Part of a small language model's weights.
Size: 16 layers, width 384, 6 heads of 64, 25.2M parameters.
Architecture: RMSNorm before each block, rotary positions, no biases in attention or MLP, tied embeddings, normalized queries and keys, attention sinks, value residuals, short convolutions, an embedding shortcut, capped logits.
Each number is 50 + 15 x the weight over its row's rms, rounded and kept within 0 to 99. Layers, rows and columns count from 0. The size before them is the row's rms in percent of the matrix's.

# down: layer 3 MLP down (transposed), 1152x384, rms 0.0345, rows 560-612, columns 320-383
# up: layer 3 MLP up, 1152x384, rms 0.0397, rows 561-612, columns 320-383
down560 090:42 59 69 29 40 54 41 67 16 53 62 48 43 17 67 52 39 55 48 45 42 58 70 66 65 70 41 38 67 45 75 43 54 66 50 75 24 47 69 44 51 51 36 45 61 50 29 57 44 42 73 14 62 47 57 57 32 74 57 75 39 41 51 53
up561 101:58 66 61 67 47 56 37 45 52 65 44 38 43 45 59 59 56 45 53 78 31 39 79 55 46 59 58 25 64 68 35 52 39 55 69 65 33 52 23 31 40 53 60 59 49 42 42 73 64 58 27 58 63 41 27 56 72 63 38 83 26 46 41 48
down561 099:54 44 45 46 58 62 46 57 36 73 54 57 58 21 45 75 40 75 67 33 53 16 75 63 55 26 57 31 44 48 65 49 37 51 55 56 46 45 64 59 47 17 59 55 39 25 83 54 14 47 58 52 36 54 78 87 10 49 55 52 54 43 80 80
up562 095:51 44 74 73 84 51 45 36 44 50 66 83 69 30 16 36 44 67 24 70 22 61 38 75 53 64 62 46 45 61 59 46 49 69 29 17 37 56 48 59 62 51 53 55 30 79 38 29 41 24 34 46 41 57 31 47 54 41 54 24 57 52 51 56
down562 096:46 39 60 50 41 50 37 71 43 51 50 72 54 14 16 54 49 80 63 59 27 67 46 59 81 37 45 62 65 45 55 65 28 63 47 46 53 30 58 58 42 48 70 71 48 46 38 28 61 52 58 20 40 53 28 47 30 48 58 30 77 50 72 40
up563 099:45 43 56 69 46 62 39 50 37 63 72 41 57 45 67 53 33 37 71 55 77 38 30 57 44 37 45 29 50 65 45 44 31 78 41 55 56 52 61 46 34 50 49 48 53 39 61 52 71 10 36 59 32 35 79 55 57 58 61 62 33 53 24 57
down563 098:48 55 47 40 31 25 68 62 45 23 32 55 49 60 69 37 29 62 33 43 56 37 48 76 69 43 48 43 46 34 51 40 88 58 29 74 43 31 55 52 50 13 39 60 77 43 47 41 43 49 55 56 35 93 47 48 42 55 42 59 50 50 56 54
up564 095:45 39 46 67 50 40 50 63 42 76 59 75 66 42 26 62 30 43 84 60 47 44 50 15 34 78 48 66 76 40 60 59 51 41 39 71 37 35 54 52 53 41 59 39 24 57 33 75 68 35 50 67 31 86 65 47 38 50 44 50 42 46 36 65
down564 094:34 48 59 37 54 53 73 49 32 52 46 64 53 27 39 63 68 54 33 09 67 47 26 49 33 72 29 56 36 33 59 62 34 47 39 63 48 21 63 45 44 10 31 51 35 59 62 58 55 37 71 71 63 50 53 46 47 59 46 42 60 41 46 35
up565 098:09 47 58 60 33 56 53 30 62 73 55 33 41 62 69 50 53 35 47 54 46 51 55 44 34 13 38 56 57 63 44 36 54 41 20 98 36 68 42 30 78 50 60 54 58 33 65 34 32 64 46 49 78 28 34 65 69 60 14 75 35 17 38 36
down565 099:43 72 53 45 38 51 48 51 64 61 51 60 57 30 55 48 27 49 61 33 44 44 40 68 48 57 60 50 58 74 58 41 50 88 86 67 40 59 54 75 60 41 55 19 68 51 45 50 55 44 50 42 61 32 41 84 59 42 63 41 44 51 41 75
up566 094:57 74 59 59 47 61 55 48 47 45 42 50 55 76 51 58 55 43 49 52 83 55 45 45 45 80 37 60 58 58 44 69 51 48 72 28 61 41 36 38 69 49 34 47 63 49 63 41 57 04 46 51 29 33 37 68 61 66 49 61 42 32 72 35
down566 095:38 41 32 36 38 17 51 53 21 57 42 58 79 70 33 32 44 59 57 65 46 44 60 32 58 51 39 34 29 65 70 90 62 56 63 32 48 22 36 46 29 41 64 52 65 78 18 66 56 56 56 38 26 24 71 42 59 64 64 41 35 34 41 62
up567 101:53 39 56 48 59 30 65 50 47 48 30 46 67 73 44 56 47 58 67 44 39 48 64 32 68 59 39 60 54 54 33 50 37 46 43 34 64 30 54 63 46 35 36 55 57 49 40 44 54 56 26 42 35 35 16 45 81 44 48 41 35 44 71 46
down567 100:51 44 38 35 67 61 34 59 45 72 68 59 37 61 30 32 46 28 56 54 41 65 57 45 45 47 69 80 56 46 41 81 24 17 68 38 43 46 71 78 46 36 37 71 67 43 64 62 38 42 30 42 34 49 48 49 50 47 49 46 18 61 33 36
up568 108:53 68 44 41 38 40 50 57 61 30 30 52 41 17 53 32 15 62 43 66 35 48 49 43 57 25 44 78 46 75 47 27 68 84 40 59 38 68 67 45 48 36 68 30 79 61 66 46 53 44 43 28 52 35 62 70 44 40 44 37 21 64 37 60
down568 107:51 58 62 28 50 14 56 75 66 36 56 32 73 38 57 39 61 46 58 46 55 45 71 37 57 40 34 45 46 57 47 53 53 79 29 41 56 43 66 60 42 56 60 32 46 49 52 45 39 52 57 44 37 60 34 56 46 45 69 53 51 37 48 50
up569 106:33 62 30 32 46 32 75 38 40 48 46 35 36 56 80 54 60 51 46 28 50 44 66 37 68 32 94 40 36 52 56 21 46 22 54 59 71 31 57 42 64 47 43 38 50 32 66 28 55 50 39 42 60 54 60 46 63 46 42 77 54 53 73 53
down569 105:50 43 43 45 27 95 71 34 35 70 60 52 65 62 54 42 47 44 45 46 57 44 65 47 72 40 48 52 40 52 63 54 34 49 52 35 43 51 49 79 71 58 42 32 58 31 47 50 39 51 49 53 69 61 74 18 64 67 61 52 47 60 46 22
up570 104:61 62 69 45 64 60 61 35 59 29 56 66 40 37 36 36 44 46 69 64 21 58 41 54 32 56 53 62 21 60 47 69 43 39 74 50 45 32 30 31 38 49 47 42 59 50 55 58 54 74 50 60 44 60 40 70 64 31 53 82 53 62 33 21
down570 101:41 64 66 37 79 25 63 51 51 76 54 52 49 69 48 67 23 42 76 54 72 70 57 43 95 38 48 57 49 60 73 66 60 27 82 45 48 51 39 60 39 52 56 15 60 48 56 52 48 56 56 28 21 62 69 38 41 45 76 33 29 31 60 70
up571 104:31 57 60 29 56 28 45 28 67 54 67 35 38 28 59 42 73 42 36 61 41 21 42 52 28 45 41 64 35 61 38 28 18 55 38 57 54 77 54 60 48 68 50 67 46 45 43 45 33 47 31 63 58 35 34 77 82 33 51 62 19 43 38 53
down571 106:75 59 59 63 59 33 60 31 31 59 46 31 65 33 22 42 78 59 45 55 54 55 40 60 62 54 27 28 37 46 44 40 09 65 41 38 64 57 44 62 37 39 31 62 71 47 38 48 59 34 46 64 37 26 63 55 41 66 52 40 31 57 63 74
up572 102:36 17 52 78 44 40 27 48 58 26 24 42 49 59 40 39 76 42 40 34 55 48 50 45 57 48 66 51 29 30 31 49 68 44 38 74 21 47 70 62 75 32 64 44 34 52 54 64 76 39 24 39 45 47 65 68 55 68 62 70 46 35 49 62
down572 102:58 44 66 66 27 42 52 61 33 25 43 73 65 62 63 48 43 46 34 58 24 40 62 45 27 47 41 48 48 65 55 47 62 13 08 64 56 65 60 73 44 57 65 72 67 68 20 46 40 40 53 30 43 56 50 41 56 55 53 57 65 34 29 79
up573 107:41 64 69 39 52 47 41 67 55 87 76 44 60 44 46 05 72 43 64 49 52 33 51 37 30 63 52 59 47 85 73 37 31 42 65 44 32 56 48 70 44 54 58 41 57 49 49 50 59 39 59 39 59 52 33 46 86 40 39 57 58 37 69 74
down573 104:54 42 60 66 56 62 39 79 47 50 45 42 50 39 62 55 21 73 46 54 55 75 59 69 45 69 58 59 76 51 53 56 56 49 48 55 42 40 36 60 61 46 43 46 53 52 40 40 22 18 50 54 66 41 59 52 73 67 26 75 61 44 38 69
up574 102:35 49 42 39 47 48 59 18 61 52 62 76 56 36 43 26 32 36 60 58 67 58 60 41 45 64 46 38 39 80 69 52 46 21 49 68 56 66 60 78 69 33 44 20 57 69 49 34 81 59 42 45 52 56 72 51 55 60 42 43 54 68 76 52
down574 100:37 53 22 30 62 31 44 56 32 43 61 71 30 58 47 35 66 33 28 46 54 45 58 73 71 47 32 43 45 53 61 53 41 38 53 48 64 58 49 36 73 53 49 63 75 64 61 30 36 34 53 47 59 20 09 49 34 24 59 34 71 38 64 53
up575 096:42 50 45 81 30 50 51 44 62 48 58 41 58 48 69 73 44 61 32 43 59 29 41 41 57 58 54 63 66 48 63 50 62 46 65 42 58 41 44 39 38 38 37 74 53 69 55 62 58 38 12 70 72 45 27 37 70 78 49 69 38 39 44 39
down575 098:69 25 41 48 62 50 52 39 40 54 42 23 54 53 52 59 51 56 26 40 62 71 42 52 80 51 45 49 55 26 57 78 61 51 53 61 34 45 47 62 53 54 14 50 41 56 35 70 54 54 59 76 55 73 72 36 32 54 99 75 54 78 53 14
up576 098:52 34 51 55 56 61 58 63 55 41 40 38 64 63 32 38 75 44 54 44 60 47 25 32 66 51 42 44 48 64 53 55 64 51 64 78 68 43 62 42 46 37 45 43 69 54 53 60 57 60 45 49 31 51 21 43 42 81 35 73 39 47 34 38
down576 093:31 30 45 53 42 64 33 54 89 39 59 30 41 38 58 52 24 80 58 42 24 79 65 33 30 39 32 43 13 57 46 51 57 65 20 66 30 41 56 46 64 65 72 59 80 50 37 70 30 53 46 33 65 26 63 51 50 55 68 53 67 64 69 37
up577 101:41 50 72 61 49 65 88 33 68 24 58 64 76 30 81 61 66 60 44 69 59 58 65 35 46 52 89 25 51 42 59 39 55 56 46 49 62 39 65 55 32 48 43 46 42 70 66 12 43 58 28 41 49 39 57 78 50 58 45 67 51 58 49 45
down577 102:76 85 61 60 29 61 30 45 42 32 51 33 45 34 39 53 36 59 72 61 54 44 44 32 46 36 68 18 77 37 34 47 46 52 46 63 43 49 35 40 72 40 43 55 60 66 68 55 59 49 45 70 56 72 54 67 44 58 59 64 46 43 80 58
up578 098:67 33 34 49 55 62 39 63 65 58 22 67 38 58 63 45 43 70 62 70 72 51 48 47 23 84 40 18 43 71 63 27 26 54 48 65 75 55 49 44 67 69 78 43 61 55 29 39 55 65 45 42 62 32 37 50 93 59 36 51 67 46 49 72
down578 098:49 38 39 55 54 61 45 28 42 42 55 37 39 48 54 61 66 49 58 71 40 55 56 67 56 81 73 61 20 67 77 30 36 24 40 60 34 16 41 27 58 63 62 37 74 54 36 80 49 67 55 47 30 37 20 34 48 37 59 29 71 36 69 47
up579 103:52 66 66 93 46 59 53 43 69 70 26 29 56 65 26 62 45 70 73 67 46 49 04 43 66 75 59 62 73 55 33 44 54 71 40 42 32 50 47 58 50 47 58 51 52 58 60 49 56 51 53 31 64 60 27 51 54 47 62 59 59 49 26 53
down579 103:49 49 64 58 49 51 50 54 32 63 57 15 55 24 82 34 38 94 48 36 53 62 50 43 51 73 62 62 24 40 46 44 69 59 30 56 28 39 33 27 39 39 60 51 40 59 29 63 50 38 65 39 54 23 48 48 30 57 66 62 41 77 58 58
up580 097:56 62 83 85 68 74 47 72 72 32 28 43 43 38 70 53 29 57 51 55 37 34 39 46 75 45 28 52 59 56 44 51 68 59 34 34 55 62 59 30 22 31 40 23 65 71 82 56 58 68 37 47 35 64 41 43 78 29 45 51 53 69 54 65
down580 096:46 70 41 42 58 21 55 20 54 79 60 33 58 68 48 75 48 42 26 28 44 41 54 77 54 26 58 50 40 55 81 51 67 33 73 66 37 54 56 43 57 57 72 56 49 64 52 64 43 59 49 53 41 66 41 59 89 58 68 53 69 77 63 49
up581 109:18 43 61 77 48 15 48 50 48 53 40 57 42 50 46 49 40 45 49 57 52 25 27 54 67 74 61 35 18 46 55 49 49 60 59 53 54 55 61 50 34 41 54 61 85 24 74 49 53 62 36 50 33 59 28 57 69 58 67 84 41 56 50 68
down581 106:71 69 57 44 64 94 73 81 44 48 32 31 72 85 48 41 57 91 29 41 51 65 54 48 40 43 44 44 57 45 50 33 42 61 58 39 20 52 47 70 48 34 35 59 47 49 57 32 44 40 42 45 57 60 57 55 61 18 54 49 41 48 49 24
up582 094:46 22 48 40 49 49 76 38 39 35 46 43 55 59 36 73 65 76 80 61 54 63 23 49 33 56 61 33 64 63 43 54 37 79 46 44 69 31 60 44 33 30 68 49 54 29 65 76 54 49 47 52 45 33 80 41 47 63 56 62 55 50 66 68
down582 091:40 64 36 27 45 65 46 46 68 56 58 40 61 47 40 42 49 28 83 33 43 45 39 36 41 25 63 58 48 48 48 40 36 52 46 21 43 82 58 72 29 14 45 65 45 59 31 47 27 55 68 42 47 39 19 49 33 75 51 38 49 51 70 18
up583 104:42 73 52 48 38 31 79 30 77 49 49 43 35 64 53 50 77 47 65 33 52 41 54 41 79 34 56 47 74 81 62 15 42 09 27 50 53 67 50 43 28 49 34 68 36 39 36 56 57 71 34 44 38 42 46 31 53 54 47 40 45 48 32 47
down583 105:64 51 70 34 67 43 46 78 52 06 56 47 70 61 37 78 34 26 51 73 41 62 26 53 19 38 60 71 59 60 72 58 48 56 37 58 51 56 53 47 72 49 32 74 58 50 53 38 40 49 63 62 43 31 43 31 36 34 61 60 49 47 15 66
up584 105:48 48 48 89 60 61 44 56 69 53 62 58 50 29 50 34 24 40 51 44 43 40 53 52 65 69 26 36 65 26 70 43 36 59 38 42 67 45 43 51 46 59 30 14 54 41 67 34 56 38 40 49 36 68 48 53 44 57 54 57 46 64 28 46
down584 107:48 64 54 51 47 58 60 32 49 43 50 60 28 22 71 62 50 46 55 36 42 54 49 01 58 57 38 47 69 46 51 38 47 53 25 48 75 55 49 62 46 06 28 20 42 46 28 46 68 56 44 35 37 68 51 54 48 63 46 42 43 84 34 58
up585 093:50 69 63 65 43 41 92 37 63 59 57 49 76 35 41 56 67 42 79 31 57 45 40 56 70 71 54 66 53 57 55 68 63 36 57 43 47 68 25 61 53 57 46 37 44 74 29 71 57 43 49 48 79 72 58 50 35 51 37 54 62 47 64 46
down585 095:44 73 59 73 47 43 67 65 79 63 15 42 28 34 38 40 69 26 53 75 32 50 42 82 52 52 50 90 69 43 51 29 52 54 58 74 44 50 61 47 53 50 50 47 51 44 63 41 67 41 69 46 47 56 54 77 33 60 33 62 36 52 30 50
up586 102:41 76 60 42 41 22 66 57 96 70 36 52 37 69 42 51 85 67 59 54 42 57 40 61 42 55 59 44 54 37 40 40 41 46 43 53 45 42 52 65 58 22 76 35 62 66 71 58 60 19 42 69 37 37 36 54 47 39 43 61 47 65 43 63
down586 103:54 38 49 60 48 84 35 33 29 42 55 57 29 33 45 59 53 30 62 52 67 61 34 44 51 57 63 31 51 56 49 67 69 54 42 38 57 33 70 57 78 43 59 47 65 39 81 76 41 56 61 59 41 68 54 36 61 28 48 65 60 36 38 53
up587 096:58 34 90 60 37 47 50 63 76 34 58 56 35 64 78 58 58 51 36 64 45 42 62 42 52 59 56 60 56 46 32 47 05 48 43 42 71 74 57 51 62 51 41 36 61 46 28 54 41 42 45 47 57 76 39 75 56 43 24 39 57 33 19 45
down587 093:44 30 43 58 57 35 50 23 70 58 37 37 60 78 24 53 48 17 10 62 54 48 12 30 62 57 57 52 46 34 84 59 53 32 48 67 49 08 44 39 72 28 31 62 58 42 33 71 52 22 43 77 70 54 61 20 41 40 59 48 60 79 52 44
up588 104:47 66 32 66 33 34 54 47 50 63 65 62 53 50 57 41 57 42 99 42 47 44 75 30 52 62 40 34 41 56 32 41 49 58 18 38 32 76 29 37 70 30 81 60 67 34 36 55 73 64 38 33 29 46 58 60 49 32 37 50 58 52 49 57
down588 102:75 49 37 44 44 59 50 50 50 35 47 26 65 66 47 50 59 48 42 56 85 25 42 67 42 36 48 85 67 32 56 54 46 55 57 38 53 51 71 57 26 42 51 40 68 53 62 50 35 78 69 47 52 72 45 40 50 63 54 64 55 49 45 45
up589 098:31 67 58 39 54 52 68 33 49 32 45 35 50 44 41 32 48 56 40 54 45 51 75 38 52 36 67 47 36 58 66 67 63 84 75 54 62 49 43 46 65 24 82 55 36 59 70 57 44 48 29 83 65 44 51 26 64 73 19 71 44 26 62 47
down589 100:74 17 67 52 22 49 24 53 45 60 53 57 50 68 55 33 23 71 66 60 48 43 17 44 26 28 88 31 37 59 62 37 53 17 71 60 45 67 49 62 54 75 56 43 40 40 81 21 43 38 51 19 37 56 41 51 59 67 00 55 39 32 43 30
up590 095:47 35 42 60 70 46 62 36 60 49 26 10 77 84 36 32 41 62 36 67 42 57 37 58 50 44 72 58 58 64 32 24 66 40 35 61 59 68 37 39 45 43 42 64 82 42 59 49 31 68 55 52 69 84 56 48 44 28 49 31 41 34 60 63
down590 096:52 76 57 35 63 47 25 52 24 42 46 24 51 62 35 32 58 51 73 35 48 45 68 76 65 42 30 54 46 31 47 83 23 41 52 53 54 29 48 47 58 68 44 65 73 34 47 74 64 39 63 48 85 40 40 30 53 36 52 51 19 52 62 37
up591 105:75 51 59 40 56 43 97 62 55 50 28 47 42 12 39 64 42 70 48 50 33 35 57 32 58 63 44 55 49 57 69 48 62 57 64 52 59 55 28 51 53 46 57 51 48 74 55 47 32 24 42 36 56 63 15 61 64 60 23 40 29 33 55 48
down591 103:57 54 44 50 55 12 54 63 48 55 64 68 46 31 73 25 42 57 51 53 53 62 48 31 72 71 56 77 64 36 36 45 16 68 65 59 22 43 44 69 38 59 37 49 44 37 64 37 20 45 31 31 24 39 66 50 46 57 58 50 45 63 60 48
up592 099:36 79 35 50 46 24 38 55 39 55 51 36 44 59 46 30 54 71 47 73 47 37 38 15 67 55 07 58 26 41 73 56 23 66 39 38 50 37 48 51 50 39 52 44 26 54 60 46 66 29 38 62 40 34 52 73 64 61 53 82 18 67 52 42
down592 100:52 61 73 72 44 69 50 50 34 52 28 64 66 51 47 41 27 57 67 65 34 41 31 63 51 36 51 37 78 77 91 48 58 56 52 57 58 68 58 47 58 56 63 36 74 27 51 53 55 81 41 58 72 45 35 38 51 75 57 11 50 40 50 60
up593 100:41 32 53 49 61 41 84 53 55 44 82 56 50 71 30 71 70 74 56 39 63 31 34 35 44 49 42 42 46 47 52 78 59 62 35 74 55 58 19 48 56 58 95 39 61 55 69 42 73 49 51 49 65 52 66 53 62 53 62 45 51 45 50 60
down593 100:58 37 61 68 58 26 53 69 48 34 55 61 38 71 44 50 55 71 38 24 43 66 36 52 65 79 35 36 40 52 54 55 48 46 66 54 41 48 27 70 19 44 63 49 53 65 35 32 53 48 59 47 59 64 63 65 58 56 57 34 42 60 57 41
up594 099:32 54 32 61 33 38 34 66 72 40 60 18 33 63 39 52 29 57 53 79 42 37 58 47 63 35 69 42 64 61 58 59 16 59 67 39 76 40 42 26 56 46 71 52 46 41 19 47 49 30 54 51 60 58 19 53 77 28 58 44 70 43 47 46
down594 099:52 43 53 58 24 56 32 31 36 30 75 33 54 44 40 27 42 53 56 45 66 30 44 68 43 41 38 43 72 37 53 37 24 41 34 63 29 70 50 53 60 38 25 55 58 58 57 52 41 26 33 38 41 18 65 57 54 55 62 19 51 66 43 30
up595 092:47 32 61 59 66 38 53 51 45 41 29 40 59 85 66 48 41 59 50 97 46 33 51 39 43 68 54 47 48 49 49 62 60 53 69 29 52 62 46 50 19 46 30 51 54 73 27 42 66 36 60 60 68 65 34 74 77 52 50 56 53 27 33 58
down595 091:67 85 35 47 63 29 45 31 64 46 38 37 38 42 50 65 60 11 26 37 41 70 59 51 34 45 45 49 59 56 71 48 59 39 59 52 54 21 45 41 53 67 32 60 42 43 56 46 41 45 24 71 33 41 40 27 57 44 39 36 41 58 45 71
up596 102:42 13 54 62 32 45 58 50 64 40 26 49 47 30 63 39 51 48 37 39 27 43 71 43 45 53 65 55 60 52 42 62 62 47 40 62 44 88 58 33 70 47 60 23 47 39 68 37 44 57 28 50 57 52 38 49 36 38 18 49 23 47 57 46
down596 103:57 35 63 45 62 66 57 70 59 47 40 26 58 55 56 68 80 75 59 33 36 28 58 80 75 65 53 43 42 53 46 70 45 39 62 57 83 16 38 51 69 60 76 30 53 57 51 42 45 68 66 58 79 86 54 61 47 22 65 54 53 41 42 50
up597 104:43 70 46 35 55 31 57 75 61 13 64 60 57 67 60 58 37 54 48 57 73 47 65 42 40 53 54 51 56 57 47 70 50 54 66 50 74 53 16 47 19 18 43 46 45 65 28 57 48 94 49 59 53 21 32 55 61 72 42 52 34 61 66 58
down597 103:51 29 45 66 74 38 25 40 57 40 55 24 58 38 62 69 13 47 45 58 43 88 47 56 34 17 50 50 29 40 53 64 13 35 48 44 24 41 63 29 45 40 71 79 37 34 43 28 74 42 59 45 53 57 53 33 42 68 47 46 64 38 56 55
up598 110:25 44 52 36 14 24 60 33 57 32 22 56 50 72 39 43 61 96 50 25 40 34 33 37 61 83 24 57 60 54 57 54 58 57 92 57 45 23 31 42 11 30 52 55 41 49 55 54 46 50 42 67 54 39 77 41 94 28 46 58 36 39 45 35
down598 110:50 51 50 46 51 33 47 56 40 44 35 67 40 63 60 42 59 52 64 41 57 39 39 63 60 45 55 42 55 15 35 46 37 28 39 65 44 46 53 67 46 69 53 52 65 71 48 56 21 55 43 48 83 13 70 43 57 51 57 58 54 43 24 69
up599 100:40 64 37 56 27 07 78 38 47 49 64 42 59 60 37 72 50 32 50 36 51 31 56 45 40 32 39 49 45 68 41 31 57 51 53 48 49 40 48 54 62 55 50 30 57 21 47 42 61 61 52 58 26 50 51 85 51 71 57 48 66 62 49 51
down599 103:64 50 53 90 31 30 24 21 54 49 33 84 55 44 61 59 58 48 40 50 36 53 37 35 43 49 77 50 40 20 63 36 36 70 70 78 55 30 36 44 36 47 54 56 30 35 55 39 65 46 43 70 14 57 37 08 61 72 48 55 80 31 68 52
up600 104:47 40 54 70 67 60 73 32 71 18 60 71 40 36 60 54 71 65 53 59 48 32 41 53 68 76 66 75 34 60 16 31 47 74 45 42 50 56 65 51 56 34 46 65 36 57 40 40 62 51 25 44 59 54 62 51 52 52 34 42 47 38 58 40
down600 102:19 31 47 53 71 72 53 16 80 39 51 42 42 44 64 52 65 65 36 49 20 25 40 44 54 54 59 63 42 40 29 37 51 37 48 48 48 88 58 63 71 48 45 53 28 66 63 67 47 49 28 31 60 62 38 57 65 56 32 21 55 39 41 46
up601 106:50 43 49 50 74 51 46 35 59 50 55 55 45 46 68 33 54 58 70 51 56 61 42 54 43 37 54 69 55 39 39 66 37 56 55 54 48 47 28 50 53 38 48 73 61 65 52 40 34 28 16 44 42 48 63 33 41 58 16 63 26 42 57 60
down601 102:31 52 57 65 44 42 54 37 37 75 63 47 50 48 42 71 61 67 75 43 51 48 52 53 69 43 61 46 20 66 69 52 37 74 58 31 29 80 40 61 41 68 90 55 67 57 46 52 50 50 79 46 35 39 64 47 42 75 22 55 27 52 49 33
up602 098:57 63 64 50 61 54 87 44 66 65 38 42 40 57 42 60 56 56 62 69 34 43 46 50 71 59 59 65 51 53 43 26 85 73 57 72 61 59 48 62 44 46 40 42 39 57 66 48 63 58 51 21 76 50 33 53 66 29 47 56 65 27 36 66
down602 098:60 41 41 56 66 39 31 45 64 59 26 28 56 15 66 32 41 75 39 31 34 41 54 43 59 37 49 62 39 50 47 41 29 42 57 38 50 41 57 58 41 66 69 57 70 64 59 60 45 50 64 59 57 56 40 49 35 45 63 48 74 68 43 34
up603 094:35 47 34 72 65 38 46 60 64 52 89 43 91 43 67 46 38 90 69 59 48 54 39 59 50 63 53 51 24 43 57 65 46 40 28 58 55 75 58 34 69 49 57 63 49 64 46 47 30 30 61 35 74 48 68 72 56 42 75 76 34 63 44 60
down603 096:35 44 40 43 42 37 31 50 19 45 85 86 42 42 51 58 52 66 53 24 72 40 29 50 71 35 42 28 39 33 69 69 66 25 27 76 43 75 29 37 27 73 61 56 28 69 70 38 56 77 60 59 70 58 73 58 49 63 49 36 28 94 59 42
up604 099:23 35 62 59 29 60 56 46 94 52 59 47 37 28 22 54 33 64 46 66 63 29 43 43 57 72 64 75 47 53 49 56 73 40 46 52 65 59 56 24 62 53 54 33 57 66 51 64 48 42 27 64 56 50 34 43 73 55 79 78 59 43 55 61
down604 100:62 73 55 54 50 45 24 28 67 59 41 59 52 56 38 74 52 79 43 29 73 70 56 31 48 50 28 77 40 56 58 42 55 51 42 38 38 52 61 56 47 62 42 41 68 41 56 61 54 91 64 73 42 49 36 42 47 36 52 54 43 47 38 54
up605 105:40 39 42 36 39 56 52 54 72 64 40 44 43 47 45 40 58 73 60 22 59 62 25 53 69 74 52 26 48 47 30 34 43 82 57 49 43 77 36 29 75 61 70 57 57 35 67 13 57 69 34 46 47 48 24 57 51 47 50 81 60 58 64 72
down605 104:38 25 32 41 46 33 42 63 54 62 26 78 49 57 28 44 34 24 57 68 59 51 38 40 55 61 75 47 37 41 51 60 47 56 47 38 49 24 79 51 53 45 34 66 47 65 51 65 35 38 15 48 39 43 47 59 57 41 34 30 42 65 41 37
up606 102:45 41 46 65 23 34 68 59 47 48 31 39 44 50 51 57 46 76 30 65 16 44 44 59 49 81 42 52 29 61 73 52 34 50 37 28 69 49 39 17 40 69 58 43 41 46 44 38 63 48 20 60 34 51 69 72 69 41 54 76 57 68 66 40
down606 104:40 43 49 76 53 41 74 57 94 66 38 19 65 55 59 32 58 17 64 40 29 59 62 50 56 45 71 50 46 39 36 43 93 56 50 42 63 44 75 42 33 54 52 79 52 37 61 55 50 55 60 36 36 50 28 20 34 54 54 40 56 78 40 59
up607 097:74 47 50 71 73 61 48 46 73 56 56 57 21 23 58 58 33 60 68 75 59 40 52 58 31 89 44 30 47 52 57 50 46 43 61 64 65 60 41 40 54 30 55 28 75 33 37 51 32 54 47 28 60 75 26 38 79 51 53 36 39 47 73 42
down607 097:53 43 72 11 55 45 43 37 51 47 60 21 45 57 68 39 26 54 48 42 60 35 49 39 44 48 52 67 59 50 64 50 27 53 51 53 71 66 31 43 46 53 25 52 55 74 60 64 42 45 42 35 39 76 88 47 60 53 60 57 42 53 46 34
up608 103:40 56 26 39 34 32 61 24 52 12 29 25 50 82 39 69 33 41 57 60 46 25 65 33 66 46 55 50 33 63 63 38 31 68 60 62 56 55 35 49 67 62 61 51 48 43 56 38 70 41 38 64 26 39 54 44 51 52 36 62 32 50 39 47
down608 102:44 38 77 49 33 60 50 31 54 43 38 35 62 19 40 70 48 58 60 48 56 63 28 77 55 29 49 38 29 61 57 62 58 38 75 44 38 84 65 47 49 65 40 57 74 59 48 68 41 41 60 63 45 56 42 65 45 23 52 51 32 45 35 74
up609 102:45 24 59 34 40 31 78 58 64 36 66 75 52 59 66 38 58 54 49 43 56 37 54 46 52 73 60 07 28 49 30 32 51 53 56 19 37 50 58 36 33 57 51 58 80 69 38 70 89 52 59 47 41 66 60 76 43 30 37 42 24 63 41 47
down609 100:57 44 72 57 51 76 47 44 65 50 52 49 46 28 27 57 47 67 22 60 52 45 21 42 42 38 32 37 32 55 30 36 30 67 52 60 42 35 52 44 53 35 55 60 59 36 75 46 39 45 46 28 32 53 91 67 57 69 50 44 57 64 43 33
up610 106:39 27 61 38 73 56 26 20 52 68 41 43 77 69 60 09 62 46 60 45 66 39 72 65 49 26 62 42 35 61 46 42 41 56 65 57 30 42 60 53 28 39 66 55 31 74 36 65 53 74 37 63 63 47 39 55 63 66 47 74 71 51 89 63
down610 106:62 54 34 55 29 45 51 34 46 45 57 20 68 61 44 33 44 48 67 67 34 56 49 65 27 56 73 40 63 34 50 54 64 61 40 43 52 35 57 59 26 53 71 74 64 26 50 62 32 52 42 49 40 53 34 36 62 48 48 55 59 38 35 63
up611 096:60 44 58 84 52 51 41 64 63 77 68 34 57 38 56 22 30 47 62 61 65 42 35 36 50 50 66 46 76 57 37 66 47 56 65 52 41 28 63 59 56 60 52 16 71 43 70 32 47 41 46 62 21 44 61 42 47 47 49 69 50 37 53 57
down611 093:33 32 47 40 41 49 53 45 23 41 62 42 62 37 37 29 55 13 10 49 50 41 42 46 50 61 62 41 37 34 43 52 61 33 62 44 63 61 43 53 59 41 18 35 47 72 26 23 51 29 54 70 43 60 54 64 55 43 16 39 70 55 44 34
up612 100:31 47 66 41 26 41 60 77 66 47 68 58 59 45 48 54 24 43 55 65 32 25 54 53 36 35 36 38 64 73 62 39 50 45 22 26 82 37 65 37 69 43 27 30 58 49 35 28 27 58 52 62 64 74 60 44 56 35 45 76 48 28 58 71
down612 099:35 47 59 48 32 62 64 82 44 19 59 60 47 60 41 59 46 65 52 60 47 54 65 43 61 40 52 53 55 45 48 61 49 46 83 81 31 70 20 05 67 37 45 60 13 54 82 44 25 55 62 42 47 63 43 64 38 62 35 65 76 46 62 32